Weights of a small transformer language model: a variant of Muon for these matrices, 6128 steps.
Each number is 128 + 24 x the weight over its row's rms, rounded and kept within 0 to 255. Layers, rows and columns count from 0. The size above them is the row's rms in percent of the matrix's.

# layer 8 attention query, 128x128, rms 0.157, rows 21-30,52-62,84-94,116-126, columns 0-127
size [103 108  95 103 114 104 113 103 111 108 111 113 111  93  95  94  86 101 102  92  87  83  89 130  86 124 120  99  94  84  95 104 109  93 102 118  96 103  90 123 110 111 108]
[[107 158 147 164 141 131 112 129 147 113 103 113 123 143 131  71 146 156 135 136 150 166 161 144  88 158 108 134 141 132 122  96 126 119 127 113 155 144 108 108  96 141 122 146 126 106 130 108  98 180 173 130 144 136 126 153 144 117 125 150 117 149 105 115 138 118  81 107 137 124 136 128 120 162 152 178 142 167 163 129  91 147 141 103 104 104 154 132 177 111  76 142 122 132 163 103 140 135 111 122 158 154 140 147  87 169 129  98 129 128 110 107 159 115  89 110  93  47 141 139 122 121 105 158 118 154 138 105]
 [191  83 139 101 140 126 132 155  97 124 148 126 101 114 160 149 106 121 145 129 158 148 153 101 134  86 123 119  95 125 158 110 116 129 109 117 123 137 120 131 169 111 144 164 133 119 138 143 104  80 111 162 179 129  52 107 156 103 130 142 127 133 109 167 159 101 146 124 123 157 119  99 129 141 114 124 124 126 103 130 146  98 129 137 134 132 132 106 122 156 144 150 113 140 138 149 157 102 110 159 107 126 151 129 121 164 110 158 126 161 157 157 144  64 129 127 173 100 110 113 117 158 104 151 100 119 152 188]
 [107 164 122 153 116 183  98 143 138 150 115 130 117 194 160 112 140 145 107 128 109 158 111 135  83 126 154 109 130 133 115  93  95 148 164 152 113 201 154 124 143 127  92 111 137 130 166 131  91 134 135 112 153 123 166 111 114 156 127 113 167 143 105 132 142 138  95 138 159 106  81 147 120 135 118 130 118 134 110 101  85 134 126  94 121 140 130 152 174 104 140 109 114  98 106 103 138 144 166  85 154 129 106 142 142 146 127 109 112 128  94  85  85 144 129 156 111 150 145 114 165 140 156 106 120 135 132 102]
 [ 80 144 100 169 175 144  95 102 123 144 109 118  91 118 136 111 137 150 146 117 107 113 142 152 107 143 125 115 134 104 108 122 149 135 124 129 120 122 169 130 111 149 112 131 140 124 124  80 123 132 138 151 102 107 150 136 139 130 153 136 106 140  93  84 116 162  99  83 126  99 121 161 135 145 106 141 130 146 183 126  79 140  94 113 114  86 139 155 102 111 114 105 106  85 131 144 120 145 147 106 104 126 173 134 141 130 100  94 133 130  85 106 129 128 137 134 138  97 125 153 122  99 147  98 160 207 119  68]
 [138 140  90 154 130 123 115 111 108 111 147 119 119 106 140 120 148  84  98 137 183 133 131 110 111 121 142 152 117 112 157 132  90 149 163 140 144 120 111 129 159 119 127 129 106 140 139 101 152 151 140 122 121  75 152 109  91 157  97  91 112 108 140 134 149 157 153 173 144 120 119 133 185 113 171  92 127 126 125  91  93 101 160 127 140 126 152 112 138  86 118 171 160 130 123 148 165 153 120 146  96 113  58 156 171 111 129 163 162 139 148 127 104 137 154 120  76 111 112 145 136 131 158 105 120 108 129 113]
 [109 135 153 173 110 151 140 157 127 133  76 168 115 121 126 116 113 132 127 129 140 129 151 124 117 182 145 103 156 121  82 208 139 159 106 169 105 137 153 129 136 119 107 162 143 129 132 109 111 142  91 134 127 141 135 138 138 158 193 152 154 111 128 117 111 143 136 133 128 134  75 146 104 163 134 139 108 124 151  88 108 120  95 118 117 129 102 141  64 134 138 132 135 140 124 132 158  99 121 139 122 123 124 110 122 178 128 123 147 119  81 124 104 112 118 111 139 162 141 163 152 105 130 135 192 163 103 137]
 [117 119  97 132 137 134  96 137  89 140 102 142 145 103 106 154 141 111 107 145 135  83 117 146 155 148 152 148 127 130 128 133 137 132  98 179 133 111 106 134 118 105 122  95 121 119 139 138 115 128 136 125 133 104 131 107 104 171 132 116 156 107 121 106 109 129 151 151 127  93 116 140 134  94 152 146 126 156 140 100 110 132 103 122 142  92  96 140  57  79 194 112 124 137 139 112 194  97 134 113 143 142 141 111 184 175  99 115 146 140 121 110  85  90 128 110 101 146 119 122  94  98 156  97 132 175  97 114]
 [111 136  92 120 124 124  89 142 108 155 110  80 158 152 153 119 120 148 167 132 111 154  94 169 106 138 107 121 104 113 102  83  88  75 126 107 126 117 128 182 133 173 104 148  97 152  86  84 134 155 134 159 105 130 141 176 138 130 140 135 104 106 133 114 146 121 129  92 142 127  91 136 121 162 118 102 136 126 148 120 110 165 128 165 163 127 116 113 154 141  98 149 132  90  83 105 141 160  97 123 169 134 158 158 131 116 153 113  77 131 112 125 143 109 111  96  93 116 115 156 118 124 111 142 139 136 140 134]
 [154 128 139 127 190 115 137 160 114 148 103  91  70 135 133 158 136 138  58 135 111 132 160 157 130 165 154 139 130 133 106 110 129 157 120 156 132 163 112 134 110  59 134 134 106 177 116 137 135 136 134 138 139 118 125 121 112 115 201  89 143 129 102  89  91 124 112 149 151 101 113 120 143 138 158 178 109 142 107 143 142 131 165 130 125 113 120 100  86 154 132 152 113 153 157 103 138 112 129 111 108 148 137 166 101 145 164 127 137 118 121 145 119  95 134 134 111 121 125 131 119  76 124 113 116 158 136 158]
 [140 118 110  95 134 158 105 182 115 141 122 155 113 144 120 154 136 113 111 131 115 157 144  90 140 117 138 147 127 132 119 130 149 147 137 171 106 116 154 158 140 129 104 102 119 130 136 121 111 160 143 135 129 154 135 133  71 164 148 137 127 135 151 124 114 127 103 165 159  90 158 119 171 145 127  88  88  82 160 124 135 134 115 121 147 121 104 153 122 149 127  83 147  97  80 134 122  91 184  55 163  83  96 110 148  94 129 118 138 119 102 121 122 114 151 160 133 137 128 140 101  74 136 103 162 147 125 121]
 [145 121 142  94 103 170 165  92 132 121 173  80 145 148  82 149 132 114 112 128 120 135 142 170 194 124 138 131 149 148 131 125 112 124 127  94  82 109 119 119 148 148 128 133  80 119 127 150 130 128 133 125 175 147 155 112 112 123  88 122 116 154 114 166 139 129 164 128 101 146 125  97 127 113 114 104 161 105  94 155 158 107 107 127 160 155 138  99 108 113 112 177 140 144 161 151 144 121 154 159  88 101 125 136 176 136 120 156 140 133 142 153 113 131 121 146  87 128  84 110 142 170 109 119 115 101 153 161]
 [ 86 146  98 124 125 104  97 167 155 117  88 145 110 130 159 114 128 170 123 123 174 133 123 103  97 132 130 123 110  98 107 127 138 144 147 143 156 140 138 120  65 128 113 143 102 122 138 103  87 162 150 147  92 134 130 191 130 114 133 148 150 124  72  65 155 109 102 134 154 122 127 170 113 143 157 139 107 150 148 143 118 168 150 103 125  80 127 142 171 123 112 110 118 122 105  84 115 125 105 121 135 160 155 129  78 140  94 113 125  91  98 108 124 129 123 153 113 141 154 148 115  98 140 132 103 125 136 115]
 [155 117 128 135 117 122 148 109 106 117 172 121 150 138 103 138 114  99 114 159 139 116 148 169 142 109 102 136 135 124 176 116 111 109 101 134  93 110  80  98 167 164 130  93 128  87 115 159 145 121 140 135 159 113 115 103 121 141  82 131 143 125 133 158 152 125 166 129  99 120 145 109 164 122 107 121 168  84 117 129 152  78 106 139 127 147 130  97 123 153 119 128 140 111 152 174 118  89 151 171 108 105 120 125 162 116 116 153 150 127 160 149 114  93 125 121 140 216  88 123 142 151 123 132 110 120 155 151]
 [126 131  90 162 124  64 144 153 161 146 141 127 116  80  88  92 139 141 111  90 116 142 143 105  77 141 105 107 123 114 101 134 107 145 152 113 124 112 144  91 126  94 119 154 110 140 145 142 102 135 162 108 132 111 112 151  70 143 145 117 129 123 115 107 154 126 119 160 142 101 122 146 116  92 119 114 176 148 155 111 135 114 150 147 151 101  86 147 113 126 105 146  82 149 124  90 148 121 145  94 116 158  85  87 125 154 154 115 122  94  70 113 121 154 137 127 113  93 149 174 137 141 119 105 139 121 130 106]
 [125 126 123 136 149 134 121 146 156 165  89 134  73 153 150  99 119 131 150 117 100 129  96 140  98 168 128 108 123 144 165 159 147 141 133 111 174 143 113 122  98 110  91 112 157 130 123 125 130 129 163 128 144 114 110 113 142 132 139 155 126 117 116  88 107 161 113 117 117 108 119 156  68 142 152 155 157 174 146 110  84 157 155 121  97  88 115 146 128 123 131 140 109 121 112 104 148 128 134 119 164 183 150 143  95 141 134 112  92 105  94  89 138 147 144 136 111 132 186 148 146  96 133 153 141 147  74  87]
 [154  91 149 119 109 128 116 146 114 120  99 142  93  84 132 167 132 131 111 130 176 135 132 155 118 120 171 147 117  94 124 137 139 133 134 157 106 135 102 102 188 100 134 111 121 161 128 124 139 109 131 154 134  87 101 163 159 102 117 135 111 126 137 187 141 140 156 183 110 134 119 103 136 132 116  95 140  92 118 141 156 120 156 123 155 170 125  92 152 123 107 157 151 130 140 132 155 148  98 183 105 110 112 132 150 133 107 153 115 128 172 163 119 122 135 111 142 166 113  85 178  95 104 126 150 104 143 158]
 [170 154 135 106 107 111 129 131 103 171 106 113  73  91 109 132 126 129 128 127  97 158 132 157 139 120 147 134 164 145 138 152 111  90 149 123 115 174 150 130 114 106 136  99 120 116 170 124 136 137 104 151  94 142 103 114 142 146 150 168 134 127 170 125 142 104  98 130 149 105 114 147 135 159 105 143 119 122 108 122 115 120  86 146 159 122 128 110 140 181 144 116 104 127 171 156 137 159  92  88  83  55 190 131 113 101 127 134 119 121 126 120 148  96 124 154 119 154 113 109 138  97 172 143 103 149 120 119]
 [159  71 105 163 120 143 131 134 147 149 165  94  70 108  71 118 125 143 123 102  96  87 136 127 123 104 156 143 154 122 128 173  92 130 110 158 117 124 114 123 136 113 144  91 135 127 118 124 126 106 133 106 168 129 134 149 143 152 152 107 170 153 136 121  74 111  98 131  89  90 112 114 102  87 147 117 118 119  86 126 131 109 150 163 121 114 114 122 104 115 133 136 122 133 116 131 180  97 126 128  93 154 134 165 161 158 169 126 143 166  98 124 102  95 115 116 127  97 118 168 124 108 110 121 104 157 142 129]
 [160 121 149 106  90 157 108 154 130 125 145 117 133 131 125  92 128 135 112 151 134 103  94 170  94 111  90 104  87 163 169  89 121 101 153 146 103 166 107 135 141 122 113 116 117 127 136 135 106 162 119 156 130  82 176 124 145 138 117 124 185  64 157 175 129 128 169 123 157 177 107 117 113 147 145 132 117 156 131 130 139 152 126 135 129 145  97 107 104 152 157 139 113 103 117 135 164 155 129 134 126  78 177 111 131 140 181 143 107 135 104 123 156 108 133 118 116 111  97 121 123 122 143 134 101 139  95 146]
 [137  92 154  90 105 107 134 110 136  93  93 168 114 110 173 109 105 112 152 168  95 123 119 124  92 116 119 137  91 125 103 103 146 117 109  96 108 115 139  68 152  82 118 129 160 123 147 127 141 119 132 122 137 135 134 109 105 150 131 150 115 136 136 150 190 152 124 135 137 114 142  88 155 177 131 109 130 113 161 178 125 148 137  91 135 114  85 135 131 116 132 101 116 164 126 144 109 100 103  98 110 127 159 127  91  99 127 120  81 126 128 121 144 104 121  83 170 152 129  81 157 156 139 123 132 145 158 152]
 [149 141 100 169 144 104  94 179 168 138 111 152 101 179  87 116 106 127 134 148 140 122 137 110 167 147 195 136 144 144 127 121 155 148 141 125 117 174 118 126 124 157 126 138 142  86 169 171 121 105 113 110 137 113 110 109 108 100 136  95 167 111 184 153 110 118 164 124 130 116 114 130 129 110 106 172 126 156 104 109 133 107 172 121 101 113 151 138 120 163 146 161 118 132 125 100 153  83 111 143 110 125 123 111 143 117  93 145 171 135 145 133 152 119 131 149  95 116 146 147 155 171 110 127 151 115 101 119]
 [151 160 101 142 117 133 147  86 124 104 161 106 175 143 120 170 138 112  84 136 132 144 122 157 102 125 123 133 122 138  87 115 107 131  94 121 103 125 150 141 168 118  99 108 166 168 117 125 108 143  82 103 140 141 112 125 128 113 151  71 122 122 136 153 122 150 159 131 138 108 109  99 119  94 111 116 138  94 107 132 166 104 122 131 127 125 132  80 159 182 117 146 160 102 102 157  92 121 167 144 152  96 161 168 158 104 121 151 115 125 160 152  90 125 133 122 133 169 136 146 136 119 139 110  75  94 117 152]
 [141  53 137 138 169 143 152 111 125 148 152 103 134 151 137  97 131 108 101 103  99 171  64 106 150  87 124 110 128 104 103 153 166 123 124 108 136 103 121 110 168 159 155 124 148 125 123 110 113 121 127  87 115 131 164 121 113 112 132  85 126  93 140 155 130 154 116 136 107 131 102 156 152 107  82 121 114 143 134 134 148 156 114 154 147  86  83 168 106 135 183 142 132 100  99 119 147 121 155 137 156 117 101 105 139  96 130 132 182 130 115 119 128 126 105 122 150 125 120 144 157 142 152 131  91 158 110 142]
 [140 142 143 130 119 128 122 101 140 113 162 142 158 141 105 117 124 125 115 142 115 119 117 157 138 141 137 191 129 124 151 124 139 138 138 133 109 104 117 118 178 168 138 106 110  78 114 150 135  85  99 131 149 136 115 111 103  91 113 123 137 130 143 223 120 135 126 142 138 116 138 133 129 114  99  89 149  66 130 142 149  80 144 160 142 138 145 100 136 113 125 134 174 111 108 144 104 140 168 153 114  82 103 130 163  81 107 149 135 131 143 142 106 105 139  98 155 104  92 122 134 143 152  88 134 147 179 126]
 [158 144 126 107 109  94  91 105 143 119 149 133 128 121 111 119  81 145 125 141 122 156 152  81 120 152 173 134 158 145 160 123 121 110 146 109 121 128 164 138  97 149 153 144 106 101 145 154 158 151 137 141 135 164  96  92 147 154 110 145 128 133 111 161 123 118 126 119 160 142 193 107 145 122 130  67 149 129 138 135 143 124 156 110 151 153 144 130 122  93 137 110 148 162 143 126 156 136  97 117  91  98 139 112 146 146 127 140 146 109 166 152 107 130 165 182  64  96 144  99 117  92 173 131 122 102 154 125]
 [ 92 113 120 127 135 138 154 132 159 120 148 119 115 132 108  94 115 154 124 125  79 175  95 138 108 135 106  79 152 135 117 132 118 143 103 112 136 149 116 107 120 125 126 122 118 125 111 138 127 157 191  91 120 136 151 140  96 131 161 137 125 122 139  78 127 140 104 126 107  85 130 165  92 156 116 158 162 157 165  98 143 155 134 105  62  76 100 151 105 135 140 126  78 126 139 129 116 122 175  86 154 155 173 129 112 120 139 111 118 107  86  96 149 131 100 108 111 123 136 156 108 120 119 150 150 134 103  94]
 [144 108 100 136 104 114 122 102  97  91 144 128 148 106 116 145 122  83 127 126 127 109 143 110 163  73 175 140 136 109 109 123 115 125 134 123  90 133 120 103 127 139 166 140 152 147 131 141 166  92 126 125 148  81 160  81 138 118 103 124 126 150 129 130 120 123 162 166 160 195 155  88 118  96 105 134 128 125  98 153 126 114 120 149 169 128 139  92 122 107 149 135 159 159 133 125 139 127 104 174 101 107 121 134 162 114 105 172 138 139 150 154  87 100 136 192  98 116 112 108 118 143 144 102 130 104 151 162]
 [162 118 185  82 138  98 142  77 152 163 116 142 103 164 141 103 121  89 146 117 107 143 143 107 138 102 148 130 127 100 126 107 149 126 137 116 141 140 161 156 157 144 173  82 140 128 130 102 134  85  89 107 110 123 115 119 155  95 102 119 142 115 131 149 153 181 120 109 137 149 131 128 143 104  82 114  50 140 131 117 144 123 120 167 165 167 150 131 145 177 146 120 122 129 119 158 149 155 142 171 124 113 126 120 169  99  94 147 136 113 126 131 134  88 126  99 127 131 131 104 146 134 118 124 106 138 144 109]
 [138 105 175  92 112 166 157 138 125 156 145  84 126  67 112 130 110 174  83 136 134 122 105  92 131 113 155  96 111 129 111 175 137 135 115  94 115 129 116 148 127 139 107 131  72 117 111 128 117 125 175 146 144 124 126 175  88 143 134 162 149 112 108 140 146 165 100 124 123  89 113 157 102 137 173 125 107 146 138 130 139 156 143 146 114 110 125 134 151 107  86 123 132 125  78 171 155 100 150  92 126 139 104 138 149 139  88 124 107  98 115 111 140 130 143 134 117  86 137 140 123  93 114 159 102 165 129 126]
 [157 118 114 159  93 113 170 114 136 120 135 103 108  94 101 117 102 127  91 161  79 104 149 174 132 114 127 145 122 159 131 166 169  82 100 158 121  92  97 150 122 112 101 124 114 129  92 152 113  97 102 132 141 123 149 117 126 130 121 145 131 168 172 153 154 143 126 118 104 112 127 125 126 129 110 131 177  80 179 140 150 121 116 106 117 113 107 137  91 127 128  90 112 129 154 154 142 163 150 146  78 112 106 152 148 113 153 111 162 166 153 132 148  83 128 101 148 117 127 115 109 116  91 145 130 144 163 144]
 [ 77 143 133 161  84 122 117 139 147  85 128 110  97 141 103 148 135 113 115  89 135  79  82 164 138 156 155  87 147 102 126 122 101 112 122 136 110  99 128 142 123  98  70 130 166  96  87 113 135 153 188 150  85 120 129 110 148  85 110  86 175 119 134 114  92 108 146 112 141 109 139 122 158 104 142 156 131 130 126 100 125  74  70 132 121 146 147 125 112 100 117 147 122 113 170 117 141 132 137 145 118 116 140 141 136 130 131 139 107 149 126 117 142 140 163 171 131  98 147 127 153 153 118 115 137 136 135 139]
 [ 82  99  72 146  91 129 136 108 135 137 123 122 118  97 130 136 138 113  99 107 143 141 115 159 134  91 127 118 122 116 108 134 143 140  57 116 128 152 122  96 108  71 137 157 121 125 142 149 112 151 193 118 135 128 141 106  98 133 144 128 132 139 145  96 147 168 140 155 146 144  40 125 123 134 117 163 140 155 115  92 144 146  97 163  75 134 126 106 103 112 146 147 120 112 145 151 126 153 129 136  97 154 102 136 159 146 114 135 120 162 153 108  90 139 142 166  99 147 139 138 140 106 160 124 119 101 130 131]
 [166 120 147 117 143 154 140 113 145 103 136 135 149  97 127 124 143 128 138 156 140 161 142 160 144 110 146 123 123 156 149 115 130 147 125 104 176 143 102 102 141  68 116 113  98 172 160 170 114 110  88 111 132 118 114  98 149  94 103 176 101 145 110 155 131 110 130 116 117 149 198 139 119 157 112 157 173 132 151 149 119 115 131 147  80 167 147  91 144 128  72 146 132 107 156 162 113 148 124 132 125 100 119 114 120  97 125 142 120 166 176 128 110 141 116 120 116 143  95  84 109 146 124 169 113 140 134 147]
 [117 120 137 156 148 125 116 141 121 130 113 163 156 137  72 113 162 151 160  99 118 106 156  83  97 131 125  97 135 120 139 149  93 111 138 105  81 132 133 123 105 128 100 164 133 135 146  81 134 146 135 161  74 148  73 144 129 161 184 189 118 134 124  83 100 137 139 150 119 147 133 140  85 113 145 102 110 139 108  93  95 163 128 123 130  93 120 159 104 119 138 121 119 132 121 152 125 101 128 106  97 109 157 160 108 166 129  97 107 129 122 104 129 151 130 122 150 130 155 157  96  99 102 105 133 132 109  93]
 [165 100 118 139 127 145 145 185 159 128 124 140 175 120 154 143 134 139  94 144 148 119 118 113 127  95 140 161 118 127 132 127 139 115 126 146 140 176  80 101 138  89 106 134 131 148 112 144 119 129 138 154 124 124 125 123 152 100 101 109 101 124 137 173 155  93 135 127  96 141 153 110 155 108 135 130 132 126 118 128 147  74 190 136 109 133 117 134 141 147 105 137 104 128 124 153 140 136 154 126  56 152 166 152 126 113 115 133 133 145 189 136 125  98 132 131 159 105 139  87 131 175  92 170 125 140 124 194]
 [ 99  72 115 129 131 118 128 160 127 104 114 145 114 134 160 148 147 138 135  97 114 121 162 132 145 104 113  92 144 124 126 143 113  95 169 114 146 100 161 101 175 166  96 130 114 134 156 121  83 133 110 115  93 122  90 135  91 120 168 112 120 125 129  90 141 111 151 143 125 136 169 123 144 116 154 118 147 157 135  99 145 165 138 117 144  90 106 133  83  98 130 124 156  98 100 101 182 127 157 148 138 142 113 161 119 164 168 105 118 123  63 127 137 143 141 152 125  92 122 175 127  85 112 121 112 112 109 117]
 [106 156 138 140 139 129 129 121 164 156 139 123 130 131 115 113 155 101 154 118  99 117 111 119 140 123 129  88 142 107 127 132 125 164 124  57 121 113 175 176 102 117  75 143 145 125 124 152 131 130 169 117 142 136 157 146 109 136 133 141 137 145 108 118 125 145  84 131 115  68  73 133 116 175 105 158  99 128 133 140 103 126 105 107  99 128 129 154 101 148 163 145  88 121  69 112 126 115 140  93 154 154 114  65 141 130 156 103 140 113 142 123 120 101 120  93  97 141 130 128 145 107 130 124 167 114 117  75]
 [126 132 146 101 156 106 141 117 110 129 143 153 143  98 123 148 116 144 113 145 137 134 198 115 123  95 142 113 134 134 170 106 143 140  84 100 133 139 139 102  77 154 136 104  89 123 120 105 173  96  94 107 167 128 122 111 114 135 147 143 114 137  94 137 132 138 141 142 141 158 134 117 132 160 122  75  84 131 115 122 108  61 117 112 139 184 183 100 161 138 105 154 145 113  98 154 143 149 110 125 156  84 125 125 153 108 106 142 165 137 121 167 123  96 141 144 115 139  95 113 140 144 132 100 126  91 155 145]
 [104 121 107 130 112 172  94 127 156 129 103  79 164 128 117 138 145 108 107 109 173 146 139 103 170  97 169 129 136 130 138 157 147 128 178 123 115 124 139 105 122 159 182 122 125 103 153 142 162 127 174 102 155 122 150 110 134 136 101 153 131 145 154 136 134 156 157 117 134 109 114 143  92 104  73 177 182 120 106 153 135 130 177 166 146 144 103 120 152 109 131 117 154 122 109 106 122 133 132 133 104 137  60  89 134 109 147 125 124 126 129  99 154 137 160 137 140 122 134 103  99 136 131 156 104 131 112  95]
 [164  98  92 118 165 125 126 166 131 144 127 130 131 117  99 125 111 136 172 119 106 110 157  91 134 120 115 104  89 101 106 126 150 127 100 120 154 163 116  74  96 119 102 124 100 104 132 109 110  91 123 121 102 154  91 138 131 165 174 138 168 111 112 143 141  87 129 129 125 152 159 130 137 153 118 143  94 155 137 149 115 155 128 123  80 104 130 135  70 156 131 115  70 111 153 161 189 140 137 104  90 165 128 154 116 138 107 134 158 139 138 129 130 127 125 118 172 117 105 134 100 144 134 122  95 163 139 120]
 [127 104 134 122 114 157 105 168 171 129 143 122 129 136 139 137 118  93 150 134  97 109 128 153 139  96 139 117 146 113 146 178 182 153 104 118 134  72 163 170 101 110 115  83 120 109 147 106 130 122  99 119  90 147 155 163 141 128 128 110 151  86 107 112 118 133 102 119  83 135  79 130 130 202  99 142 126 113 130 110 109 159 110 135 107 126 142 169  87 117 148 127 122 114 119 109 126 108 132 140 105 113 158 106  93 168 110 127  99 157 116 130 141 121 141 145 194 143 121 107 150 159  95 142 128 133 112 144]
 [122 155 138 154 114  82 139 145 109  96 122 128 114 107 102 149 109 124 143  96 121 132 144 136 146 107 119 126  68 106 137 134  99 128 123 160 123 121 185 177 178 129 109 101 141 167 142 115 150 107 128 129 121 105  82 112 130 113 166 129 166 122 110 133 120 151 151 129 117 152 127 126 106 122 101 133 103 116 111 110 163  94  62 126 130 130 142 115 120 170 153 111 124 119 110 134 125 148 125 156 139 119 168 125 129 150 136 133 114  80 134 173 134  91 103 151 183 165  98 159 114 123 132  53 152 141 109 122]
 [103 106 109  80 164 138 112 175 125 135 120 146 122  95 138 103 121 168 129 133  65 129 140 179  95 106 182  91 183 143 146 169 103 136 125 161 144 143 115 131  96 146 130 180 118 124 118 137 108 106 141 143 118 133 108 115 109 126 121 163 113 140  83 122  84 142 136 123 108 144  97 141 124 151 100 118 129  88 131  85  82 143 171 146 120  91 108 125  97 132 138 129 144  88 133 126 192 104 115 138 143 135  92 139 108 105 122 132 128 171 108 130 118 102 134 139 112 133 140 135 162 133 117 127 142 123 141 132]]
# layer 8 attention key, 32x128, rms 0.153, rows 20-30, columns 0-127
size [ 94 106 114 114 109 111 109  83  99 103  91]
[[169 103 113  97 120  91 101 111 110 136 144  99 148 126 126 131 135 138 101 145 125 116 132 127 148 125 120 179 132 151 134 138 123 155 116 150 128 119 101 171 131 148 132 145 104 118  84  88 136 111 110 176 152 121 127 137 133 103 118 138 120 160 148 156 107  99 112 161 122 132 155 102 150 143  88 157 178 139 186 172 104 111 138 162 128 138 119 113 141  99 138  99 132 180 130 156 124 176  99 150 115 120 119 147 123 125 113 134 132 109 172 183 137  77 154 128 112  68 126 106 111 141 114 107 129  95 151 169]
 [110 138 157 177 128 160 146 135 142 140  96 136  85 172  82 136 111 121 153  96 125 162 106  99 105 121 112 121  89 104 143 135 118 112 126 117 142 129 119 134 128 115 145 117 137 128 170 134 128 171 107 122  79 170 132 112 163 132 118 144 157  99 112 136 107 117 109 135 125  97 119 148 135 122 150 106  97  89 120 102 158 165 141 104 123 141 110 170  76 143 161 118 115 119 105  93 163 115 128  91 130 126 156 137  96 100 162 104 166 150  77  85 123 149  87  95 126 111 141 137 154  84 112 163 129 139 126 112]
 [136 106 152 113 175  82 117 131 102 101 130  91 153 123 149 122 124 123  87 137 101 164  80 159 115 120 122 149 113 141 138 103 129 117  97 117 130 109 111 123 130  95 137 150 136 177 148 151 105 134  80 131 162 165 147 162  86 117 127 110  97 112 130 156 137 114 156 178 130 143 148  99 172 111 134  90 119 108 105 112 118 134 196 113 142 122  97 126 154 135 150 122 168 130  90 154 135 131 116 147 101 112 142 141 123 115 132 165 148 146 151 163 100 132 121 149  89 139 103 147 121  98 137 116 100  94 144 179]
 [ 89 116 119 166 115 149 106 153 104 167 124 122 122 124 116 159 152 117 154  96 133 118 138  82 115 122 103  94 126 125 133 132 140 144 115 158 125 126 138 124 146 126 148 140 152 111 180 112 112 152 129 140 123 174 167 129 123 152 135 137 162  72  86 152  95  98 117 111 128 127 150 134 150 135 137  82  63 113 120  94 101 155 122 109 134 119  93 159  74 154 158 126 104 157  89 143 153 107 122  79 140 140 141 132 110 154 152 101 142 146 101  92  89 124  94 119 144 145 135 129 111  84 131 146  99 112  94 119]
 [ 73 112 144 165  87 182 135 115 148 204 113 144 124 122  87 144 112 146 117 142 109  94 125 111 104 133  93  79 161 130 122 143 120 111 108 153 134 102 164 122 160 120 124 118 126 144 120 117 116 132 117 100  89 146 137 140 155 128 149 148 116 136 145 105 117 123 138 106 175 131 120 163 119 127 104 170 111 110 154 106  90 123 112 147 133 136  98 153  99 143 120 118  80 128 144 132 138 147 168  95 149 151 146 126 120 133 118 111 125 109  96  95 136 151 105 153 175 157 163 138 135 158 140 156 144 174 106  80]
 [157 154 110 123 120 125 120 158 121  86 156 130 176 131 159 147 156 145 145 111 127 142 101 129  98 160  77 150  93  99 111 108 119 145 162 100 170 123 144 112 137 128 123 161 112 141 138 119 118 137 140 124 101 140 162 139  82 115 117 119 113 119 104 127  88  91 132 150 173 110 176 119 192 114 113 109 159 166 161 125 119 160 183  95 135 110 133 135 159 110 156  84 138 122 110 105 154 130 101  98 126 117 130 112 101 163  94 152 154 123 159 146 123 173 127 112 130  89 112 139  98 123 135 134 115 112 149 119]
 [138  97 142 119 147 154 136 139  99 165 121 117 106 164 137 123 140 119 145 128 142 124 142  90 119 108 128 105 134 131 136 105 134  99 138 150 131  78 144 138 150 149 143 146 181 170 136 140  78 116 106 141 125 146  90 139 150 105 152 103 112 136 161 136  60 109 137 116 113 176 175  95 144 124 132  93 146  68 148 125 134 151 138 136 150 112 146 181 103  67 156 129 152 173 104 107 116 107  96 142 140 106 128 134 123 125 132 152 134 147 140 115 112 152 151 182 106 141 137 160 150  96 100 144 134 112 108 126]
 [140 104 141  93  81 148 120 113 113 116  90 148 111 101  94 119 122 140  79  94  96 160 118 131 146 142 126 154 106 106 137 153 126 174 138 111 129 127 131 167 156 118 154 127 113 162 126 127 120 132 147 141 129 115 108 131 125 174 140 103 158 128 145 147 126 104 136 137 135 130 148 154 104 102  87 102 128 149 166 127 115  73 127 139 129 127 138  87 125 127 142 134  65 149 131 168 103  97 116 114 113 124 186 123 119 199 131 132 132  89 134 146 156 109 174 114 132 174 150 153 116 109 147 104 124 183 112 118]
 [121 101  43 107 169 136 110 148  82 126  69 161 104 166 172 113 140 115 128 126 133 156 133 118 113 105  95 115 119 127 129 164 157 147 102 114 114 147 142 167 176 154 152 108  95 126 133 143 145 117 109 130  93  93 128 133 130 130 162 117  88 112 147 132 139 138 115 128  64 138 130 138 165 122  85 110 121 113 128 122 163 128 102 117 167  98  86 144 151 136 127 126 166 160 110 169 114  96 136 135 156 132 128 147 126 102 116 123 149 165 110 135 122 123 116 112 136  87 118 134 127 156 100 114 156 142 120 122]
 [133 120 189 156 147 138 139 152 139 127  54 132  73 115 109 163 143 122 108 149  88 147 136 109 131 124 116 131 104 117 123 142  96 128 148 159 136 153  90 121 134 148 118 151 115 149 104  97 106 142  89 135 147  99 113 130 190 119 160 132 136 141 164 118 128 137 132 169  82 137 155 137 119 104 163  98 128 156 115 107 159 118 144 137 130 138 111 143 122 160  95 172 118 178 187 101 145 125 117 175  90 145 123 135 122 134 151 115 166 139 166 133 146 144 119 138 150 104 126 135 105 100 138 142 117 153 104 127]
 [136 131 142 139 127 112 161 114 118 131 162 166 130  78 159 151 130 117  90 130  80 116  86 101 120 177 133 124 126 138 129 104 114 135  86 113 164 108 175 141 146 152 100 114  85 145 102 121 121 107 127  72  85 193 137 130 140 108 128 143 137 119 132 169 135 104 121 149 147 143 133 116 145 121 119 132 143 163 153 129 143 151 101 147 115 133 108 145 103 150 148  96 131 173 116 130 160 112 153 122 159 115 113 132 115 135 148  98 134  85 124 143 110  80 143 158  99 136 147 128 103  95 153  74 151 125  92 161]]